Part of a small language model's weights.
Training: a variant of Adam for these matrices, 12598 steps.
Each number is 128 + 24 x the weight over the matrix's rms, rounded and kept within 0 to 255. Layers, rows and columns count from 0. Numbers have three digits each.

# layer 7 MLP up, 640x224, rms 0.0678, rows 503-523, columns 0-223
115127135122096107140182167179137123112167139133158181109092156139099112132111112101066155119141131141134122116076100074118132110096076134154151147114135152120140156110137157158135141115129117108106161115113125160092110130132104109106167129116146120147134143111158112190089137130153130103142129135129140106127156139109141110128082155125138182125164118149125108106142127126133150128116132140108074120130090150116112068137131128132142091114123175068146148168134177155091126094144125136102177144142106122129150119159166131109139118117132149088105107136107090115133124112102105117066160114104114135134115161153147119102127166104154131097147144156120164111109174171152086141096
145133115123163152129128113185115152146119109167111130103136111118144153138121121084164166129112155160136122140092120167090143084162114062103125144107106149123153134079146142101158142126088131116162100151118102153164085111150159129134132115102131119105121132117160112076120105133116135096111114103151094122135142118141104159131183086146140186104134184183121159086117166139099117152134063116147131111125111095116151146130182103145096098159141120160116109155152146151110107160107083138121125079134124143125107092144121112136129077116115107140157154122121140125163183123125124131108150152124130135137106114114166099131157130130187138112073146118082149128107128114097123122131
150107136117120108131115100176121136129176122143134107120100143098103135132175126094157089123104115119124122074120120152095152114139097104171134115156126116150115133140132149172140154125150132101169139169133124148132062103148135103107132156129107095141117099127147115114164096145153089102130091128125110129101122151151159154090115145114156134116145122121105114092108160154105125136121121133153144097127109138153140113173133112116153118072130126143153122087122110117110120137111094113145123155113117103111110104118133149142118094113116138124115137139135125137102143105093163171195147153121121134125118123093179133110114137102125177141130118124165133165165151122125136168076
161166138129096113143152177149121111158148137150118138145095093132140160112151168130099129119099119140122102154118144109110151080159101075153122118128142143142116162127125140115168122178112095109123156114080141172098123158120140170142112151086142091131142099122089125121137167149128086148141146150138135160119117159117107124086110119143093141136143124168146105136108141149141130108150095156159128121155127129077171155163101121136135149132127116133167100139130094148153140148137124147146114126162126096138099155132057115091133080106114160116104111113137094169140088124170167093127162146170165150108108135133131104110144116174123118126136106131147119148151118143125152098101
178115138130138118118149111101106126105131133122162086167085127161124109142140100124099147145128080116142092141158115104105113132182108108076109138096081113174121132128140092191119122111094143073103118117139135128123101136146119109182158119113106120107135066151091105126160125094164140118153160122137134101135137125101123177153121140102146118149093101143110172106128142110113152150170143104134158142154073113144113182140116120109114144114127123104110158110118087131101135102147146101114160148189136100092117101185157151142125131154127121131141147119139145131128146105130144136117158127145113145096132124154124129137124145090112143183115129126151098122066128122127149081125
088100119152130109144123123136109086155141155112129163143121139163141143124133120153104125135124111143145132074160114140152148099129176181154123112093138121117126110119176109131151137153155104105130191125152135133138153092125160129118119134090121145120139206155167117153121125123128151126111127125114096147100135120156132083133127159175166133117136120111140140129119138187151129138129113162107138138130131128150131119141157103117114110169108100159073120151150133086135127140137150122123139126081122090114139120103132170116113156118132125162092120110082148133111117172094131143120123125114127144115088105126152144131109125152140131112125133162111073094140101088128156152139
085142149108113088117141132147065104130119109155143115121096138166180100090088145151096103108153095144130115121122169098137191155107169158149117127111128086154123082133121099100139160054176166161125137097178108138119120121114144123124181120143120150127113132113119074148084134118129164097105156136089120110125094079122086130129106128124105139106147103174129121116134163151121123111130121147140142131148103136101145102163126140107076119110132146135080153116154128140110132106124138122137145125172163134125130144116141173158124131134130113171144115123092130110076111128127136153141101145114129126087115107094103147105147127117082161108155138143103143154123136152103130131117
130142114157122179100160103091123153107117149150173153084103152137149123147145126132154143103133101130077137106131163112119128129128109165135154149155082107102124170111092165162142118132126125131123137120147179152136094144088109112140098141129145140139147106112178168141155137135133168106168090109124106103162073158123138137090124143125143119104142149128129139148162165128146101108092091095113131087139129130127166132179139123125158151095149145133110133147148121110128183104071128157151084088148153118118123153142166133147112084090146137103105120094165126131115150124149137143170163113142151122071144155124127126134177135141161172120173127155109126105091116117094167101158
134142120118148111107131111111123161143155121115135185175150113108084091118129106147116152167122147116188151138144158122148098137155133132152152184122100130140131109143166136136142088192101149147109133150161137106102086178169120142126113119088088165094090132137166153111136112132140115111134109092139098127115097113111108150156153102128099140095152143119110171105154104182139104124166154167162118143128116136121119147119152150162129124120137067153105128080150114099154129098139120145095155150128142158115161122126099114118124129110114118150134138125136176144121133115117106116122154102115090097092144133136158129121152100079107151104100124072156090086106116096126137139122
128117106108139121128088139127135139139102122116127134135104087196171122147127115128098118139111130154126107150116087158096161154112096133109119113112111117132140109118109171115096123085111120133154130116122130102126162097136138111181131084137181136131151109140157141107116092135132158139145148107129142141114142123122153120152111101132171117170074158145135135184144142160132148115135108104133099097144099134152137137144159146135146147157145162108152126149142100161091129162096073142118116132162161123124113149127138177163129116165098123150105141189097112111136123122142141156162124116094114115098111162103133130138104120152122116114155104196115128114148092136136102056155
127116121107144102141112101126147143138113085153119184124085145092152119138114121131110193094139130131164117110148143125106123132129120152121126171141110123125167082155128115090134135154140166124148114078078140154075120143139144110105111146130095139136114117122160150149167126100137157128133125088126160183121133135112160089133110115104156105121131148133115144137128166118092105164106114111124126151185113107086142122139092168112084146117102164139143162175097063103138139109071124149145117156157103129173119108117087154119189151179130134115156163115106076103114118160145117144147144124161120125106084092120083104104106107129092153111121180135143076119138140141121119070128
125127147098158128072156148134138123161110111132147146141106137091111146114129134145120113141137155141155131122136154110152136116187129171101103136121118136107139137118155111092086122070142173088103160137166101136130158107137115117161104161122149085146109125113152122154130118105090146130122187143128123125133116126119091138119133131083117115100158125153121140148161111135116121119182119146149089119153151136134091121145149166151138120117145086168143136118085116107150157109076161140103111095114147126151111104136144123138140096106131165134152106125103104117104150113143109120121124136151113140097098164121131178080109186098155117132142193121092118109112138158120125121106
093157147106107143141121130144123164203142136144098117166122157132147112130108094123172148121128088083116086114159131143117053147130095097116097117136166091143112117097161201107137148081059133129125128141164105122089143119118171108115176129113117136087081095140133098139111116140142152124081124131120150145155113161098114109085132157131107131125091105105134104142118107102130180154137126136118155121134190132116121134108122106132078119101119161131123140111083163116181164129129133135151103092129108100081131153143119149119159083170095121118118141098110154132117164127144098109087151134137135152153075200181124112103172139118145131118101165134144114154102141133144134126132
126151152156068178143136153105115122135124139166095118147131144120135101075105120127114119122143126173135100158137090103114121137121147114120070117147098141066134146111154107144120137113122154089169122109169111161122157114117124155171141113150078123130165127161082122141063135115133119120130150099123142131130154164141117112111156174128183122133139139126117086150119138115142140087141138128114118124160122093112161137138121094127147136128103150126095182140109146076097149120163096168162131112119092114158142172120099155139145120116131163136133155143118140127135156127156123097112142208113109147149145122137097122162158197144109108088131165104113115140139135111088111116155
102114123131176179129140139142073152093150120152133129141101129097085104091123097133123165126100099077121121144159148099158090160138056161142107126127125132092131133127124172160140127157139110122088133143137169120098116112128149114101165106131097115112157098105137129072136090138122096129088180155132140110133104116137093122111129138150118119138117118153096182135133118110086129143140155102146187152117090102115154120126153103101121168109124183120136115118156163126173092132131135124137111122106129152137108127072144137168080144124138141127163115143180182153147138161142149108162146136149108133169126150117132108124106128113108121106108110151129131152132093135119161087141
175116125096108086111140114116143128108129137164091127152156134135135169149138151081155118132164148161103133143142098116160130124099084127130126154104177137146145134113098116161118135096113168133133113124103126113158100124093133075154090130121133176134155112084194140123151082112188144144111128136146116128112164201113141081126157144082124092143118126130130132134106069104109127111144177141123091136123103121136131106095139146099182113117088105119116165132161111110107117114130201130136130121145132095121076142150107060167106105137127143103164118135137119161148164119143150128112099115171143149146158103105128084130139105126149074143134128101115131133106167130135095147111
113135116150148150158138117151127149144115149147153152130091131090142138117103161131144124116143126141103087146121127098148118081123160178141128147125093132128125132119195147094097131150144123161095152112122092151138101120099114121145146154164114152144117119132113126123118112121131132144157119140115113117117157106104133119128150147122153087162144084071138150142147173128133137154145137160114142080162137144112142152109139135126146107128118142168143123094170127079098160179159142181117130135147156145101130142122158144140134119108138149108102143121159116168109140131143122087125114134118128131117114117168135096138152108154155094133125094112092104095108090160113125153145
124198096139149154152078138128075116129157117114208158156151130118117162144144107108121126134147095115097155095114100110125124120085091138155107139144097116148127103108117104098145090155117131110106166107116148123148125164149131128134101117162090118145133120159133072092099160121157115136139126113170105112111117122129111099098095148177113084112114098121135118104094133114145120124137112138116148079151153116155116114077118133134100158143131122134135147145114089104083133089144112097106086127114147103119119175155184143129138061128109113097171169150173123137119124094118142150128137112089128128146120102151114142170104091156126092082161153132145139102146124113080095151153
121163129102173127153182129082096145147116160147121143086127090146127134092145155114106116125121111128141128126108120162135108112102108129132087089144113110102143111147100105098132123128130139128114125090135111123116180127129133160118099163103128125197112173131134127164105129091123115134157132139126155150120196119120085123112147111108107140135125126114141119113170086133152099100152129111109114126148191144128047136169133100137131128145080156120150091080123141082160123104114133137097125098120136158189144112155144124132122141100129088151134122085118113138138166133137150109142118100071112090126132156163151130114163149138110058143119115131110131087113098132135115084155
124126135141146109135128101151129122145149148115102113154154126125138104176144156110148126140132147103121119129129115131089183116129142119143120108190171182147123118131107084123119113139158136157184155120145162153129129126101070176091160149126120135147090114138159118160167152099124134163076131128183164146081125141109135103125096090126113100147125116093113108179165163156149154077129112106120115155101154134089141118160144193115155105127160142130092134128109138129145102155126145160116102133175138121166136125106131122147157122129154134127122125118126105124121126129093117170131130142147111125120117148113138069156108147122146116104134074145125071113089138151113136069166
140159142075111122150075130141123092122127143141125142163157081095071149133153112128158134108096100150120139162134061096113064115114162104122117129120086151127160144116108160090120158145136118173112164147096139098159088166169125144102088071162145132091157144130157135129119133127122114105130126146103106093088131167100141132099159095124093112117116118158132176146139133150127080131117121136128115140108150120124117144072141164122158123147092087140163115162129102161143161143143122147108086128125093141134132150131170133108137107136153134102100153169114147127099096119151130174157127100115138098137121117151115129130116126122166122119104159105111086138136108045087116116095
# layer 7 MLP down (transposed), 640x224, rms 0.0686, rows 503-523, columns 0-223
176162133141129122098131163154108162117103137147169110125123139144110092163111084171136122163167107152141145172118118104152132172137124104140162101151125143155140135124122111110135155129130149125134132115148100098123172118176140122157147097128099103136131148166088156137110181142083104137121144123157077138120112131092132131115132155138114156093167097126200119133120133138123143109106160086122109101111091137135134155141111098112087133139092117183130144127145159131104161117121167146147143109110120218096111117108137126122129105107147113069175126081135117128137147158102115080125168155112132119149183176121113154140167139130185144144126125107123117131146156149110164141152
129120136149117107085073129113107115122164125098095121077153166135130123130127133126138119183112102156175181094118112109104131157169110127163189102121157123128130091123113170128108132171167113115129151125113126143147132184105144124120111156146164141127116115112077080157174140147121149130164162114089114126124105129118112134131160103130109100124111078135141121130136137123127101124151105170122067134088085107165111144113110084095093160158102090166092135139168134163145133166107110138125079146108099128106102123144127092147159161140144144119141106135166157135160158143135109081121161161114173112175116117087139162166117116167086131103148104110115122139099160118158101137150
142096057136122156140145103107118107142112159151117135114145123127099122141123116130121116078104111131114128132123140130119145082110117129151102129111118121130122113127110088110113160123112118136097124132170120130082095089089119126143095153117109129138128137173076117120125128121125119131116139135140116120173129144153088121127096109096128124177117130091140154162141132132112136142081209085072111162121108107121142139141138146115183101132122130184116161074149134143128132129142077167118137119172072119152137070129142158144100123173095137148097123079138121142146131109127161171142135088126093148090122153142156125130115093141136139129138120143136106158126108133101156169138
171094098114105148156139119116097162140154150108135138143110093143150144134123115082133163164106144111160085132128106140134151118123129137121138116092078148150083119140106129091097123146121146098104142097159160156171140146103111125091113144132093110128144112147118168124145081135111132131115170137126135119120112141167153165163131108145136117129174100160149193107130160082159111139072116146141130142131089147156127118139162120076135136142154123115134121167132145106129085142105167095126141133126151125105163137119131149119149129111148093100112106133125136133205092144124149140095112093120125130131141159143114143139135111127129142161115118098115140079182122142095106128154
122124143108114123088177106127129114132111111126139127119120141118098104131106165088126127098106139159139161118176118193075111121142138134129107120137139154134123160087112108162174097159103131143105126140122112138187123091091136125149095151134145104137113169135102166089140084140121132120141143133163097099145093099177140128141135139126133117124115161119083126107127115108131109145153116096136165111114097146146177147098112175091112135101159123165095162119123115099146091097131093149150104130125138148131098128157067117139119101100087145122134183142126138156141140132082138120112113108133141100121150112121122102133136148126106155085154143124132110097096113146137169139155
144160104157129138154113122100125145137121104126139150125135144119091132110126114131129147159129125158109125100140082111164091120111114148130143110160178135092134122118180186129105109119159152133120161134164137108155148121153114115124118157120108094155137090132127144106110172105101118123099100126156178095127136136121131158116158151104114082111119116104107115128107077118137147129084106147138128117180129106129112156169151123124128082107094189129118127116090114142108122156110158137105138117149086192104121093129147116119144137112139143108161127131164147104134146128148144122166143164107148153158112088137076098154105087126124098164146136137130123147113142119130114093095
138167148148091122125137107118131125131141130092124147112112129112102146125093118083158116103121161102110163168153127148135153111107087116099168163130114144092139114154109104135080135183146080121100148147106144104108177123136095147157132129146138159122126119156101158119147125121120137143127141133132098126115135138123141115107135120134139127119139165138167099129123116123107121109129149153124113168112094128144124128126117129145172138127109066157158129098167136150185181120171129155085102143106126152178142129118101147141154137141151135089105117095103173155171065133085105101119154161118109131158119158108145126092122137130154136087143136125152123155140128145157140201168
171077105123120158147163137142121112110151118134101136120112109127124139089140092099095141047147134123117124109117113094126094115090128098107131130134123133154130085134125128087166182127128142082140102137141124175100088114152180164079134115148147181140132073092101121084142104116121157139095123098094111105176171157105155155089107153164113144098121109162123140084093104127163130122123135157122101138179124126122136127124086124155154131127135142119129119170087137118117103158131133134159106115124109103115135134135168152138130175149142128103087127138075107127120150125159150125129132127109159148078127140104124111113119123129101142087115139151132145191141119116164099126119
129127138142137143189113156167100126130104130110164105096132084121126127129120150124098097081115136151083171061129112109126173103081139139117139117107115126098122157181087146102138145126176167106167141129127101114152102117149113097125156133113164152145155122139124131138105100117140098114125141143129126130116138126155106078055118168121100133150122152129094103130084124088091181095135082090090125111091136141143146093140116121137126143116145189097119140136099121165089125117114155135122141113141114133099105095182137145134124101172150147094109156102135076123082162104107147122160125120176124156154100123143141107139112164145117097080154123160121142130130117158140149183142
161131070107148113153145118130158160117147134111134155140155135097116139128122132099130148097097147094125132124114103097108137101118061150123138126128152120113137108152106125156159124145123152127136099082126161087078129098157116133117168151105148099106151118143118130088135142091167156120105140155141137165136174123155149125166146166146109125079102121163171135117138155164123138116108126150163149125083138144140118122097118162121157091168123147139125162133110118164146084134155145122148147132091156118151140144134172132152131142151153141142095119142103116136165085116105133136130117159147130142137155101168115131132169129148130152171094105127095180139189116174160124134125
144158134156130165126105128142132076131097161131136127117138095161123144101103101162120143162117146092107129135122105125140133163104189109166139131107125110142119131130142165110116111142130114095120144077112110124114111137094152154145129114126125125115134121129165149143130144092141122155152160120104120141157148145126152095086106153086113108126128133133123065170146138083163153109153194152104140099139151125139128187109072157113114120152134160073110086129121121127079116163117145115132149107097117177157084143162129152126152152110081110079109122052112099154124177108126111130153128115166112125101140152143127110123174153135171129145101178145206163108177151124103109178114
139173117134125135137123147100098172095086119094117134155102150148147162136127075090119138086126117139132099123120083136161105124124120141127152121124118103127137131153126117120134144112101137146119173104120129123125137132149125139120122150145099139090125101110130135097169126121147130093142101109093093148169150124131135151140117112141132128084132112158158104083121139113121113106112090167143115160122134122139091133179120092085177138119140080185111124128139128120114078084128139076137106143139105121093152132048145148137112144112161137073136137172169148114135095116116137122139103149110137143144141128133095124144143087128142155138118120124181134116099125141144126156103
162133115125124117099089142137114168116084151082156072129160110157155132139113168139101153119094178163134134150099135125119156126131144139149165127142122127109121103147143097146130158137125133122103161074106106108166113131136102096098129086148095136141153167129108117137129139153098098164176099110124116148131135086084120143134135122127163090145196146113125175079137113124137147145119111105144189113128127140143106105133132170110151123139131068123113121140099095153125076071133149103152136140101166083129102111094144078155148095141114148118191135135122120120093105131132161106167072087105124156151165145162107149134146165131171121124107115123104114115160125127108111110120
120142113113135146117087177119108131157172168094109142054158121106148146138144111132178147165139107089135105136148145143107098132135086114103125150147170150087148128122098157117135106131109124152146132139137187145133129123136100128143113123068131129147125110147106117110195172123094135105130128111125147132107144142158140142139166139139163104116155116135143083118127167161165117147133138121180138146128144147152129098117141126116162165111183179116083133121126115130122091139096119079106110102067131122130159071131127106094147157132135146126129116117141189096166154132128185153132132120082132089135137129114151093130143111144124114126152141148098116140113146153117113179153
159120147154105148114085122110110099128087125135142166115122119176124138133075144105137099128113088166133116110114104162091131113170138131102127129094103126175102130092146128120203130144141185095199128106074112109172124142141116135132126153130144171107112093160111148154180132149113140125077128133130122138129137126114113094143091093128144133126140104117083107113150148100138084113149113132094087120101164126154131152130108094141116137151174096092114115098151132137134154070119136112121163145159102102102087152141157099123131142169079115114149124176145137113140136087143156119096092127102105117139119115142111114160154099152120121140113133144112116122151141118164103163126
134078092123131160137133139095103134095133152156127126121121121134164104115116162137128136154170104134131104109100161099092133155117110153121122159145155124135144130149097102125126139080106157156117145123088162146144182109118122101118113134107110088133093115155188128160138119145124132172097151151137151081140136203120096077117115123117113074137109132132110141140121080099076127146137117123086159163154131108124101153098136159122116145119154119119084138146107191137135100147130134124105143099119165173093115154158176113083115133182132166121123089074111102120172078110095131122121143105147078115127142157133134112190134106109154111136130143138138162111150120156171106145129
124127098161148117101131143097145136137128113141145112145150104142134082117163129122133128124116129132135132129149121150143128132136152130112169107134155127129110147171148143131144125137144156135139119181083153114086121140124163111122142110138168118143089165115102141164138073156177146113141117145097108082136123152151137133115128155084106117114145138121163111094115085139136129123170136113117131184092112163102156173139138123152089116124141110134106153102145156144145125114117148098138144137133151111102090149106148133135127120117120144095120106154111148087128130156130145118105173129123133143126154078114123118110197127137096138119117150154116062121116133133131089116168
150099149119121119185137186096109127103131090111132148146132161138111159130163142133126132125109129143150103114144120150145116095080141156119112127093105106156130149149104167088071099122125118138124164106114124096086118146101118137190097105143100144093106138169144147120098128089113092158144151095169110146141136114094151118147118185080139143169136144101079143110140158078093112105122084109101133127198153080123110101121110096155139105137146097129167141108119105141068088139106094113153130135147150121155113092132136132134148114090132111147096166148084115118139151131093103101137147118146175086142144142153164101114149148128124144087118163136125129112125134159077125117122
132044096162154155144146141119058139095104142150151129107126139130130114140095162109102118127130143140173130106146101124119137128092096130121080105106156105164139095079115116131129142127171150114124128104077116158140098099139135118145103168120160182115092163114087126129134068094157118073071145085107132155139141109120122140140125139143096136106139122135099127111095107119134140099106134090099080139117108111112155102145170088141101143152145107085100135117175129135123153132081134168167116091160149137120086080182129102116125135158158102125103125176132106137170127087148148126094131093130138139114103096112116122123130103121097154104133134145116143128117129140196127141161
079128122137120128141097141141154177098149101132111096124137148114195139138086083092137156082167104115127139135118146103107078116151117154130115114140114111116098146155151109155127080147138096133164098130151098115119131091108145107134123111150127103123171132133133127132147126091143144142066104154161163120150110151118131100143169170158139095143124103134109113143142153169132106086100132093157107133108132160155103133117161101120126115138119154116131131067117155158118133109158152140112126137133114157149163126147117172106128119204112146117151095134139141178189147117131093136130103122149124141118123058146142148079115141142174134136103136146101146099140133167125094134185
116133108160146147083130122150162161175113119126143093145135162116153145119136174126164143097212129178116142138129159123139158097139144124118090169095154142151171138125167101137169127110121130106114127107133102136093113141146103132159135121176088121155097111158103130117118145191130125113163106074120100104153146094152158102131081143156117134136171110138167145147146124126079136076114150100104139106128103129130180111104106143136117082095128108133093090170106150119115126167085137091119105129150155105090110144095124135093157144151143102105118138131166105133151128147090107123111148130135118152091129121158119140073146127127153146148103148087144120107108179153132167105132
# layer 7 MLP gate, 640x224, rms 0.0721, rows 504-524, columns 0-223
131126101104110094134145128149114098057119118105207092146133120125167102115144122117137152117136139116141139160128154132189129137099129106135140143145115161075184137141094134098123079111124118120173134167109105110142144096126118105180129089142177161122132115132109142144142100172090166088091124162105138165193105132158136105107087123078112145156118123148104126143145111126115155133155107173142166108112117117127096148168130096116094150095113127139083120158150119115140161133152093095108113112146102141122146130160146145139143112158100095147156163079117069106157068087140151080168101073100167167124113129136119148149108127110143171107141162127127123112105107179122135121151
133144143122145122126118122128076094135107118123108117106158127114098080137084106126147160123200131146110145103116143130120103149127124134143114144102100130120179145093158136090139128127105116149097125147148091113112123144149139121147112150119161137077106147152171103122119174150146146118112134155152169084086106094130075100119110119150096167107133104161101170093122135112144114140132135125098158131148142135153082167101119149146114120108118130133128143081159085153135150116102096143160144118135135130142120111097139160130105111116115084121140132115142136117107166129122109148156093113118111143148168130187158163121111140107127156090135142119161147142110114117116139117139
126105112099119082147120126135128133132124120148165126119169144147098139180168161094114164104118140136145111118102105120097136097138108140190104090134149166135167127113100096110144126124110111155121130124141140155164110126141121116120127155152139135129159103147115148160135113153138104090104127188131142167132136120135131100151112153172047155145139139134120140170088121150093138137093128121112145110130155144143158145144122172142121095171111125140136138115146108088129126135112117140137116121085123132135139132142123097099179063134106093129101135142122108118137097129112119157112160115091129185132117116144124142145127111126108110102108119141100182136144149131079148088122
099101065141118122115139125106124155148129130118127152090139143129109142068118158155141120123138138171118166096162158121090142129158127147167155122112086145086169123126071153107149119169120139165140101132129074062127145126177142146148096111120161142123106113131119185070050117160101122146125108187117114118123122117154130121159077165130126117113117145098091132099117136087125109128096107134160186126105141168120137172140109138158119124076124161161136099094133128145165116157126100121157129120141126117141157114179106129106120144108080133111098143112146122095115118129168132112129109121141125125132095145090146136126101110108084116119169169120139105123149142138131140132151
122125127129145157101161201117098135128130143117125158154118121127136129119121133101162149125123114129132123140138111104131159110157110112133149143127110123172138099136142162130118119120152160122176145155124143098104136123126120178143100153118132118106178100142146146122160151175094173143116119169117133162110170091111116119115136172092116133139119102149123139129121129190114113173153070125158121130137118142164114152130140140082126144111093175123109129132089108127129140138145129087101144107136094143104134111101129102125132145162128154144130120143133132084131120113129157141131183132148113134105109153151129104072119125124129112146107132146137134118123111167165084089131
152135107131075117120128107113119121141122107108176172096102149120113137129088132140081173114143148116128121111160139120143119120124089119123120112094170107110133131146141092151119140136134115165176107088112148127123121092121141180158144146114108153154103125121105132109141117064112153085103125138121168090151120149108102120147178133198117157116159126148127179148145118106159126114130138098141141120119142159144122131112164152131095131120151121152104125106141108134132116134125145129080143099147145100149157135117097118095129145135139140104106137135124113128133119114153145149131127196116111090112170162135118116128156089127155138102140107115119138123114120046119121141121
121108105129137117110144144107142136113102150132084146137155100150083113127095084120133122088151135119151077138141134174153144122105140090115127117151137109093148112121113050154105117086101119115136159139105151143144136145082099117088124113071113135067140180106151101193149130112113098134097125100123150116111076106076084155096137137134151149144120157138113120125144099143138123156142110125101105117131124138131129096124166107101158139092162100091101140102105147163140137146146066175109119124120134127125120129106142138163187111099121124107130142110112118132157118093109111140124131104128089110142118121143082138091116153115146153203163117127096105134145125134092111078105
156139105148125126115176153140157136155137156143103126132157111125117102148140136079153148105144164122093144133137123154137144111153144120116132162133130090147129089149147138090118115135141180107138122138141122163140146112139138105111145162154183130122101126137131095104150160136156140111099122128130070119100131126112109121118127164129106117134156135129112137119093097136088115160119097162119107107122122151182095084132146108155187114137125148167085134156172099146128132135093125123096146132134129143112065069131155097120090106151118099085110109122123106142152105130114134136115150133135150133133084133126117152101098115075133139128120112089129158092113138079204117092137
129105155141141137109115102097127116107118137150132103145119104136108144124151127192157161118143142133109136125132085118137124133075131125106135164113106097130157111157122093067143150117124184161116111130116107124123128119123109110158138143133123128126116139102107142170115083153117127128104121165147195161136126158086131109146156147111137118113168139161101151137108114114101106076179108113143183152103137126114143152151167121127090149129142080127129112112102116126121141095102128134091116117117107118141148142134155085152117142154132153099134119084130139129148149145154114157128149095156095106163124099162117108112122118126141139125134187136116062080111141144132143119136
140146147098104085132122144140109117176193146169096116142128127123153113118111151189151131123172111137065131121139135138106155123159144119172159151134142121153179143102148144151117135110091111142153150129075161125067114134169086105135082086131126093141120141124157111143138143108161055157116093144126120152134125106125145136160092109132086103162151125104123099145160121110141140131168137123126145149142156166123107176132135099114116137153157109155159144121095170152132122141118119151151114119082119169147156148082116116146104109113109140069144152102117143162144148103115133127172142127148128155093179090125188178092101141142163122086151160099134182141148127148108127149133
112126121096081170102117161126132119150118086129173085136097134137129126165087079084115155083147107121134127156191160106132101125113126144114128130085100106137114141134147107120134112117112118136125120158111119111112142142171178102057065097138112158133185122138136125127102111113157141108158144155120151113121120136100146125156090160121108134069095148112115122162164090109102132111162132142172120155145138137123109129127118077113075117106137118132133124106139149084136146150130112131082146128151158081155138121119123125146084148136129124150130101135121143102137107142121122151092107123087071159159119089079131135125096119114130121151101139111129130079130123093128158081135
145121150105127142114124109095111117155123160128075144116130107101122135147127196125140088077137126137147157129141102127145163181102121120176127126123143176125131124133145133150103122091101148134169087105152147128164172138137149108109153133112103172155119128164130147163096087137142156103120125126168134143088127179145098118123128101124118169099100088131132129118117167104097080118126152120158124077152094155133091118121125149128159161124148127171087164100095127144130122188139152144145104154127064157098136118108168111158135109164116070119102159101110059138123105158108122171142116141133128106140112120166066117107150110142183149135143131128090111141136163142148120108156
127090129086158084160134146162127116120122103137115112118060133159087090106129128084154124145125127176108125137123145103129165155112156121165121170115099144145140144127137151136119127092137152112152124142148101122085115125133077112123154095170133133118091129130125121135107117116154127075085131157081069126113095097154157162094130146177140121124147089134109118127136136167172121096100166111090141136115137158110167148152104160119129113142130146104137120121149171172128155146168146166114120120129119109135144176115100122119129127118120158116153139147095153127157136090126124153103079153091108113118113113056142125112114124115114167150097108127104163114159120143134134120136
124108112107131102110117144111156132109171123124136109117127136120093140118129117143103118131176131166128159083117149111137099181104122093120126178155153127134149119112140137178138190170119147114143164155134132094123094124138109121128151116138090182181103123120123142119123123094134183157136106130127091155136146136140108133091138130127161134134101128127099156100171092141107124129098122141074178114123112135194102141145114099173098109104105142171102126146108096127119168077134129130124119125171117108116087129095114063132104145127123111045149147118137129143140077147121166106095118181120140137110168116139126144170128128165148143113151147155130171087126154131175173171152
120120127131146118086111117123136156139137158122128071120081122116134122109137108132100148084130096120150105139116130143111137166132166150129115125135107110105143139141081105116140097144100147124106127144133136109047166120160126129104117112143145155132116114142149150137133113102124151172145089111109125143123088139182076109127145150141149177116140078134114150105105176102125099130095127137103180127133136187108098177120106120101127158125146118126117087154123154145116123132135078119121119128102130085124118130130222118135147123125084106158102144091108116107184130097083137103155127104139117109140102130140127137144127145117143092143150166110144138133175079095128177161175
098126099142130152144127189147146132151110130143113104150152142094133123110139136119144122094124124139103127107134149121142099133122165068111090141111117117115135157162126118120116166107117120108122143149110081141191135103110103105153123136135122118150128100126147140111148145111160147126111139123127132111110109066101124134117128114128135150101134120123144099171126154131157122132103124074158089143167113151135170126114104129120154107110104142156143125138166120147167145119134135157071117140106120135144130113147163121118136077172117139118158127128137107128139141138129128134124150152110153120110177118142161136129121128154131129106144167166142148146156108142154172090092
135138088127106163135167090081157127135075156142129163158138066156153088156176155083106072071068110121112105152090130138137139121101137133175092114091106128098149105119163105161121132191087174135130144111138117108124158118130155145113133135135153110131103103102110164103101097158124153151122088171105128128141102148111150091082125169131129142133160114133086144153105100094108133120152100162155092126131135157161122115163157135124121117127133158111157105099144151110167155165134088125105176135185113109127122148106111158152107118127101089177132129104098136158137113141093087056109148135174143126111119112158140115123127089111166117144129105158144118101121137098149109109111
143119134141138091126085079108116114161127086124134103109082133105110168137193171101145151133122090177119151122083101142108124128102126120120122107135149115143155096142116079139125127140064104117118155145118136103142143149102134119133160152146142102157126123109139112132145108107139166127146087091131147138130079133105139125119096139120113124166113145161089095135115148116115114149142150096134113160116142133151117129110103162110116122093145164161126092121075097097132130115133075054105129171131143104139174140176160140158147168092130110132147087116182148073130164192131128120144083133092134153117096182129148121116117148147156106105138163139141126082134121144135120076122
071130107099127159144138140088170073137107141102137100146123098171097152106214101158133064116109100103131125096124141106168118169125172120155131172106120116126133108119139135092128125132117169175114164127118119143161108121136122128148124114102112162112138114122135142087120136147113142084151100146132106167099149091155070120155100158133118134096126128098124126137169072128157128130127106174090119160147181137154134084130142147133122143123100126105107100092135100126117159094131169143091118092097165131138114122124124128143145130139120124095148120114122089107128119112136122132127148147113167151122131128148125131123094152152122137090095127130113135093118120117114158155078
170158152087151126127159053106160101134159171140112108131117074085117132163149200168092118121134138154150073114170090083139158139154107140135135141100117172098143054141147078099154111133115144181083118143110166103119076122136158092153125132105163142104148120143128118128097154130147136117106135157125156132186108139089118101084108138143150124134149101125124152111139112116124161137052160133150122112162152103115066135176106138127145104125129144140094171116146140124123118096114138152115136087143122155145151122127153122175139108119106116140133128093157138123141161126151065138114087068171124150130144146142135105128119143106144144139111153135142093117132101150140078140117
084128110105164120180123116121155136135119122133147083092159079100158144126098152156111129138101076091118138116123138145152118136141179124174137110089127118114192080102120166072145108143074119127119108083138149120100156146167118148142091111131104141097119159161166117172139122129147149163086102134126145115121129131129146121171121130134132115158150098126082122173117168142166105130101101146131164123180198120188111134148115104106119109169107162154124116120132114099118126124134137104168127139141110161101148159174134119118129120116114113112149140102111106091136185133089103142116133150128136170128096112127113133089121128128123147074146114166090142140143167135081109157143